Weights of a small GPT-style language model, trained from scratch on English Wikipedia: width 192, 4 heads of 64.
Each number is 500 + 25 x the weight over the matrix's rms, rounded and kept within 0 to 999. Layers, rows and columns count from 0. Numbers have three digits each.

# layer 2 MLP up, 768x192, rms 0.214, rows 253-286, columns 0-191
478533486502509499455462513538482485489483536470474504527489502510458462508468517475489522508513484486501472489460513524479482495496528518474475505528510486496507480504498467486523499490547495470510482496488514514472491531508475528507503459469504495499516504499484531531508523491479528501523532485526478497518498503509520461529492462506504513510488477553493523501517514486497525459481483488558500483500485458588535522526507524499511485462477460456506518475481481502495531535484523519481503496492499533527517513507505494479491493535466520488489519501504530483494523481462563496
476497487530483502507478496508498515518498509541471495470489471449505494519483435518526509501500498477487516513500505506501477498511497516469470497520477510512502530467500528457470533512493484494522514491516476449451494467529566515499498513522520514493476513505583492496516488533486469476470529508548534499521472505503501454532497472515509487461536541506510484507478489505556465477492462534498496527498496499491518545496497483529506538558509527519509543550468465479489493484490458478503531491489517504480527460494511507499498480523529467449501466489513505506517506522473473488
537520511523541524481476488487535537481473481491487468496487502475504497535519502502500438543512580497475454472478471494459527482529466513517469432534516457495469523530512475485492460509468456505495503475495503525539524504491554529505504478533490510534480504479442493431541518503476483481511485526523514448509509457526413499456491534518538482449470495468549456531579494523526516535496498506491491478529506510478534533517533468529499501500537487510510522514579512500509484491511514484511482504518451517500524480473488519432465493500499496448539548540501492467504471520519496483
435518472479490468524515498520534477505490504488458499484487464488488500528486458461487473460520488456448464500529505537491491524473503472490528473505517465529537496511458480515498467470489495523558509500532522549470482486498518520470505506498499487529492460512482543496520504529496552503487527526460547523526507489508498493512508485524495534514507488519492485530521476475524534452523536446473502554509503541429512503523528494509452492499490538466506494556516461524530510473493505480474550525517510472509461553541526482459543544502552465486465493527479448452508458500482531533
477492486482486498484559526529505535479493521480496479500517526526460484471554499528499499532483474476491488556542474518515485512512510480481525484464455491499492499515498536481581529529490512520536491499541496516491506446456488478530460561497530495509514502533529511477465516483477484488502517500459486512475514480497489523516507483489502467472544479488497505468496521498531476490483477443494471515477459485535518507494488523533526501471479475502477471510494488494502503528514493524503474504530496462496502560510486500501517477507520512508501524491505482488482500493526482518
501490502516487486496513499525494528478536481516446538494467476470489466492524447517509512509479485517521504524510463514499523478505471497443483503507522477485465471477549465492491516495502507469515505483530488497508528496497506545511492497490514485543472491483504511510441474501536503492512509495507502538495535490438527512514523507509483455464495548471448523527445510510463517504515526473514539542502511532486531493533532533505494465491512500465486485563478471458512491500507516489490514534469519498488439498507539483445508508548511502504542540515489510482491469526449489541
535486562511488512508548516510481512511496555503471474479521453497486473529481522475495513530510488485461488485523537486522508498507540508525491534512513512464488454516536536521511480505495475472469473481460428512533461516520497473512504493529503518480549556519476474420485538496485485504474476522458509492523461483520503499512523507479501485488543512525510469490455494500536477505522528518492495505490543460480510483483493484557505566447552519524536481484520516453438486447500479492515497486466501516479503481465494557566540477507474483505456484568504486479504496519473494506
516508506499484504478509433489491469516455476515494528485480509456499473484491446479471490503505495504527488504502488502494469529486543496492509463492492496470495546506447470499525506459471499455532514543539520479540513469517460484487499472507502481466508530479535469473489564512502558505514527454526497499481506499497541497452463486532529501524504535482494501508507478479526550483510503524493543492500446451530491533485534523560451512513487471506469546502490507453518496507464453488517501468502556506512539525525501528542503485531528518484514514536516523477534466492547506508
518470499479478452493510479426471509514502503506455516513505472477493517508505500480478441477487505500521524511500519523509516488503508533469484491500503480516497505457464515539447551516521524546494487501528518464474494490453503515529490490500561481544511513502502533502492506477480500473504464516525478497516478494507492503438541499475534507485511509482512482491512496492520480456494472498528475527500527503507536498474488491511508495492495513514478472576484480465493452523522544497504536510514516520573499537463505474526474520494519548497468495506524486503490509483491505523
506495457521485543483533498510530487509550490484502529541484478484513497477490490505512495476484458486512511480501506474489524484512476486508451480483497545459511489500482443522483549511539547499491453465489497516504503526494458526536548465505498484527473508493561475471551475491503465498509490503499488517492477542486490556550500512447536498485475539514499521535481477505495499496549536513511474510486457517480524516518479510494553499502477511488481517506520496499476467489511525526441475530463475521506508509517518506513532500475515521485563461457490525514505465514467490470
517542493498493553507524477501496499472534554490501476496496520479532507512506521499511534507463484496486495520480486519492544485516482509499467496484467483512518465494508511496502491527497509478480521531475523496488501480560491540502500500512502444534520478518477488484522504496489507502508544502512519469529531506503477522533511489512495502500526466462476477470494495496514485512521441479482487509484496453493519497491509507551490509462479514483519495473466505463523481503461495444523508558525499514528503501511481508516526506484509490492517500465455506475484514499462507461
512487505506478517515496541515502480461503486486497521554515498448514514495484523530498462459475496462498492551479486472450468501475489547484504448479515484465510507535516554454486515515502488501500508451468501467512490507495506519506491479508524529509535490517484508541522493513490462511478500524504507511498517573512514472549514506500532572495501455453532527493488505507489522523494510505465496464545506470496488513502469557529522486512529512530496523489508495527536527451510531480503469499486486543488466502463442524483472473488550482467477495536476552459491501483455467540
506493508488505493496510499513476515515521515464493539510502453518491498503513517494515529460519526500493473503479456461539513492470512523506500531463501505526490512489537530515485468511535511488502454467466517481505527513481482514493487472455520496542544489474484493504494522544505484475498511523499453477482479484495485480476495533525449524498526514472548517489522483463457506485512493510531490479494516503490480470522494512522487471463493488515501473470521496489526525503527505483450490483547518498522493486476503533525500495500493552488527503492533497517508518500532500529
510473522512538502507498553463508452512495550503507508509512517518522500486511515500495507470491496462482530472508507480506497486494508527444481478490481528542503484526503490513465518474484531489510506486504489505524488486509492465522504485492487534521489504502504550518484546521477478437466482519513492487507498495521504530525493489513488569451508469489525477505556536446489502504493507487497441499500465466509553497503513496503499515501512495497519475473497454535500512530443487458492525500484509529495478519466513537520499475513460526501488507492486515515513504492520470486
474494524512470512436506465486488479541486523546510528493473453524496497495480480522465453509506529519521530557547538540465515506534472528528513495517484511493523453434499464490481488511422529472437474492527490476478492501544491482482533484523482445447460452537518516499513549493453515531518505493503500488524523536541486515450492497511478514534493526513564481516465495528455504532542507480493470496468503440478482510507502492488516507543508529526519459486508492536483512515494518516488480479537541522518477500513484523561515518494515501494522468461495486489521535494479469473
526481493503470499490496494528578530525531514498558476461485522498468507524493475471485507490485543485558451462502482493507527499490524528479534453485512522493500469494519509519529530538548528476466475508508499482569476510520501487471505499496507490515506491502508510528492501520477498510463465494516510487494528499500475520483558500486435515482475486471518496529527546521499505457500486485498482524516473518493530472521472514519436517523453528503488473475496481515473518478478490529507467495492525553488427483480497520530538521517504504442500540499419510454443507512518523512
520528451515498494467461489516503493452546510466529513485502494511488503490496543481537502495494498508492496498510469480484519531481460503522482487512463505522496492503489539490516517469495512535514535524489499510529478520482520514516480502495496499457485420499513496476498475491500489519514537502531528521521539502462466509485487499476497514518523502482504523518503464501500533529482475513503467502494499498450475528475539466486499490466514507483509529517496494494514515493465500527494479456486543474473515503513504489509501493490537530511510536439491513523471477516503494497
468476518520440509471491516513469519520508498510525518461496491483482503485491585539456533484497542529457493515522537548510508489501529444466475486521429511515526467471449527546504506539506512523479486518519544474515507449553454504521506463494507495508482501524492468452503492485527432492527479537529472486493469478508511520527436476439479490498488490527455472478537474497454487500520476458529443518449455519553538546520508510500491493536496541512494486514467517533499485494525525529515545528485518495512502499510471544543531495501481501489510475487539500499481505476493544516
521484474523504486524519504486521515544478512544501474485469493511495526503517487488499508498486531466486481553469521519471470470478518520476478487474499521497542494475501517477485522494500575524453518510481533514508469508482507487515508521498510521495464532552518447491488509514530516501475475498493515431530481492529473475526536472480512485515518443534474457473517501475471482510457504500501483457449473533459502552535503500554497500495500494518526537488532554491493502493478512445509467480487524495507481478476492459512508546524526506511499471484532531477495548496485547488
527542492465518516507500516460481498487481476498467521507507488544466507481522548498524520498515499471447540530528473488501479474466473511521460481483450516490473527507461484539493535545544471506486550494479535479519474518496497492462495500505476545501495480522519564482557489483481471507476536491517510518538466496525492533514440511488500513492460505519518527524518488459504502489512527512505449456438509537483566502543510503465481507471500498505514485513498504505490495547475527523504469466532547560461505514504520478465528520522519502482481496472510414524499478481468474506
486479516485475488509516506476477493497522520472512544486471479514496481498497509523517483489514515544521484492492505492514532453464498476459500545484503537498483473476484492495569516482503514480521495470489470506513470490473518481506509533481523482489491515500507494503467484514498503497533519482518483416477563515511517546550492508544512486504536531450532506474506524520518496505530501555512485527461530501467478479492472536517493463485493505547490523490527509498450519441520509517473509545486487486499526449487478559504512554461518544503513472519511450486438446517499485507
484490518461513516487496503484481510527473547533484514503519484507522492518441551479509494531516517533505536512460544480505527448514488497505465473533447491493506484524496442466496534495521517492532490536481475438517524475540505500511495489520468527527527543480493513477466490506475532467477495510576507496499524506462506525538506515521520472469533462546498427472478465509532528453461509493481534467481463519487495449458523508514488529516488548488500453477537449505475523508443492458500498459489463493525518523485508465515490491536493555514486507523499527469555512472497541514
502496510512480504494529522491476515543494478547526531472491529498500472491489459548477479510496529501507476494485493517503499514492517503533496519565516515505502516504507461505488503498495492491518493469489519504525463483458512494459472485520510508500503539491497470516504522472466537490532519502559521498478484469486512503472513499523471508535495531475488507504466519481541472480508477496531472511533539490476472511479496484525490487513487491487483530504494495457497501498491488500532469474529524558497516494532486455496475545493501512469510458501531474461512498506500472523
499524538511475474493537497534531517511504487530522501489530552506464493477491497450511513506470521500500488489525456538563491536469487502548469472488475503496500550524464498483499548503465443483490490483468492463501443500452545502513468532534524525504521512540493475509482511504524489506504503505498461477499512522441482479469513478534553493450519506487474538513474509538557501505471520515516503470479495508510483485489514491463484500513475509545493514504498517520537482504518511490530480456469512513490443461514445516542512523499509495503495498455518482471497514449542468537
533455494500488531492521510487508497538506478481491462490475514480524481517502489532516504527523514508490534486475492486513545554541498471481464474505521442489503485491495486514497488498555533489535505422501472510488468517511503506524509520515533499521537486487501491514482493485461553548480502520516496461465490511531533491471471533476464460501542486487398493505505464481497464493477494487440447511542498474528516474501495482490495491489520504486540458514509479474505516495511547556500519518545475510518520531519526460484461509501534565485500498505492464502537534439486451512
512550505487527545528493456482481500504476545490500516497497467536507533543534534502468485539501494493459518484506509486509504508562497521476490488495498500530493452479550473542499485470491491508506461529479505499512503473541485519545526479496466506452525518509485527477495463504512526514474508471526493435472497519481522505475571514479507519492520486506507465534484518517503541512514470448449472439478482501525477514495560508507484493470554533565495510506470519470471479468519501512474476488523523525510461473507474525488451515486499521521467503452476531477496478466468536517
499492486493506470508494490511477517503464511503481498481507498532474494495483490482490468535492493472494530510504495569485513464497496496517472488480508499506496490546546588515467489479486495512502515523488510487509513476543510515517459470498522473519542511445502514485474462492486486460515502519492478468499499524496493508526452463449508520464511514515486521500482513504495490500513509490445474488518513489543553505515515494508501519507485490511516505510493474528497490541491490506520464491488557510532531466497540483501474494501505455454525542527511483521517511508517511530
492455501506488479507480489525483518501492467535483505523511514508489491519465506554505511501533554492529491534538479518519438519523495503512498510480527470512531468525428540512486499480501508498473487465505533499514490506504498506491527495537459487503531553462494491486512515493454502483472546498478456479489509514494530487497488521538484487463487492517486528526489508462479530492497544509443471507529508477504502526518518502525492496503480490547501542481531525537508513490500510499510472486512477458445540519488498515465506488455516491499553513484485510511490459496477480471
491504503511429500446508458463478503484497481512522544477488489494520523517514521519577509503547512504435511479529472510507504489515480534507492484497532529491515513528530525521446476490484495489524495532516498537514529433539465486509529515458499507532478497516459491528506485473483518510499481502511502484495450512465523539434441539518487541481513535534448462530496491516484497495471486543470461543511491552473453493543539474507510517487532491478491512534468491457519539486474496505500470514530492539508482494503518515485518477557454433526489528514508481491501481476522554479
523538504511535485500485501519492477491473503492454489522509482512517486500503513528535494508509480516484513528533524494516504494511520504504529536447515550483445480516461509472530490489439457522482522514509518491489493481511536523516543510497489503505514518477488445512479517535468475457507463465517517509511528529532546527539501487519500502462528515489489507493495537496507536464542532500442463475477485485497528530519501507448484453477470497438515497490521460488525526501520452466464475512508524504502469490536513453524473525460472474526537491485525517508516483493515512538
474499475478513501501514497505465488501507481475467501478493507485504492485505510527500501528469520533476489495535484477477498472506500518535512528487536486487474538491481516507504506511515507505503470501519502489536474498505492531514506499517532494507513501489489517496463480495530495507473501487461520451526515561478498502508458474501451505516498508538507540515516538462521486536511491499468468534467490511530503474538508471500464481485524494557529503487532454488458558500514512476460513457511496540480452540503493511490533490536498481518550496462512483528479490500494455497
517453465498564508526444534506488481499525500504491447518494518528493486489507503494532483533470509491485475516497496498497466488459492519513479488505544487463475516533560514483509501496513433464558476561527490495523456513514502532472450503499497546526508526515492482501504561541525465505491500532466480517514531516504520514484518460443478486505473453504541515476489502507539538543528492508423493488474500482445513497564508553489524472543502506470472468480511465481521512479466484481499529499484465583543514459480471494480470493539528482533484502532479542480440520489537501517
505493476489485488493480496476543507508500474527474473545514505480498469539475485470491490526475473492510522520503508470508518513513513486509522480522503498538469497462539573541552513490558481523497495507543543438488517511516545474475502556492475502488524491452467472485501492452536484465452479505549541477508513543514531492445491482507520502499476492478506469511480536502451522477482485546491512473507473440500492485468470515508516532528470517496510500528508516484467519513488464487489522467514524540499519509494470476537506492532521523506524475480521491463515481499507490493
474473471509504531521498524475475504517466512503529489502484525483518475514493501526489517491492469469476535431536475484482562569458459506499489471506516475527472474469502531545471528523520528459549521472529529494518533495579458495499446541483526487480499520475484477491483485515491502497452485544461497534523460508529488496465497452527535518517567521505505545526493466534498466533463497477477529528456451528488478485510515470494478522485484561495500494478487515511500532515500533525509488510471523491470486475521517535473477490483481526519517529513463515475484504496494497526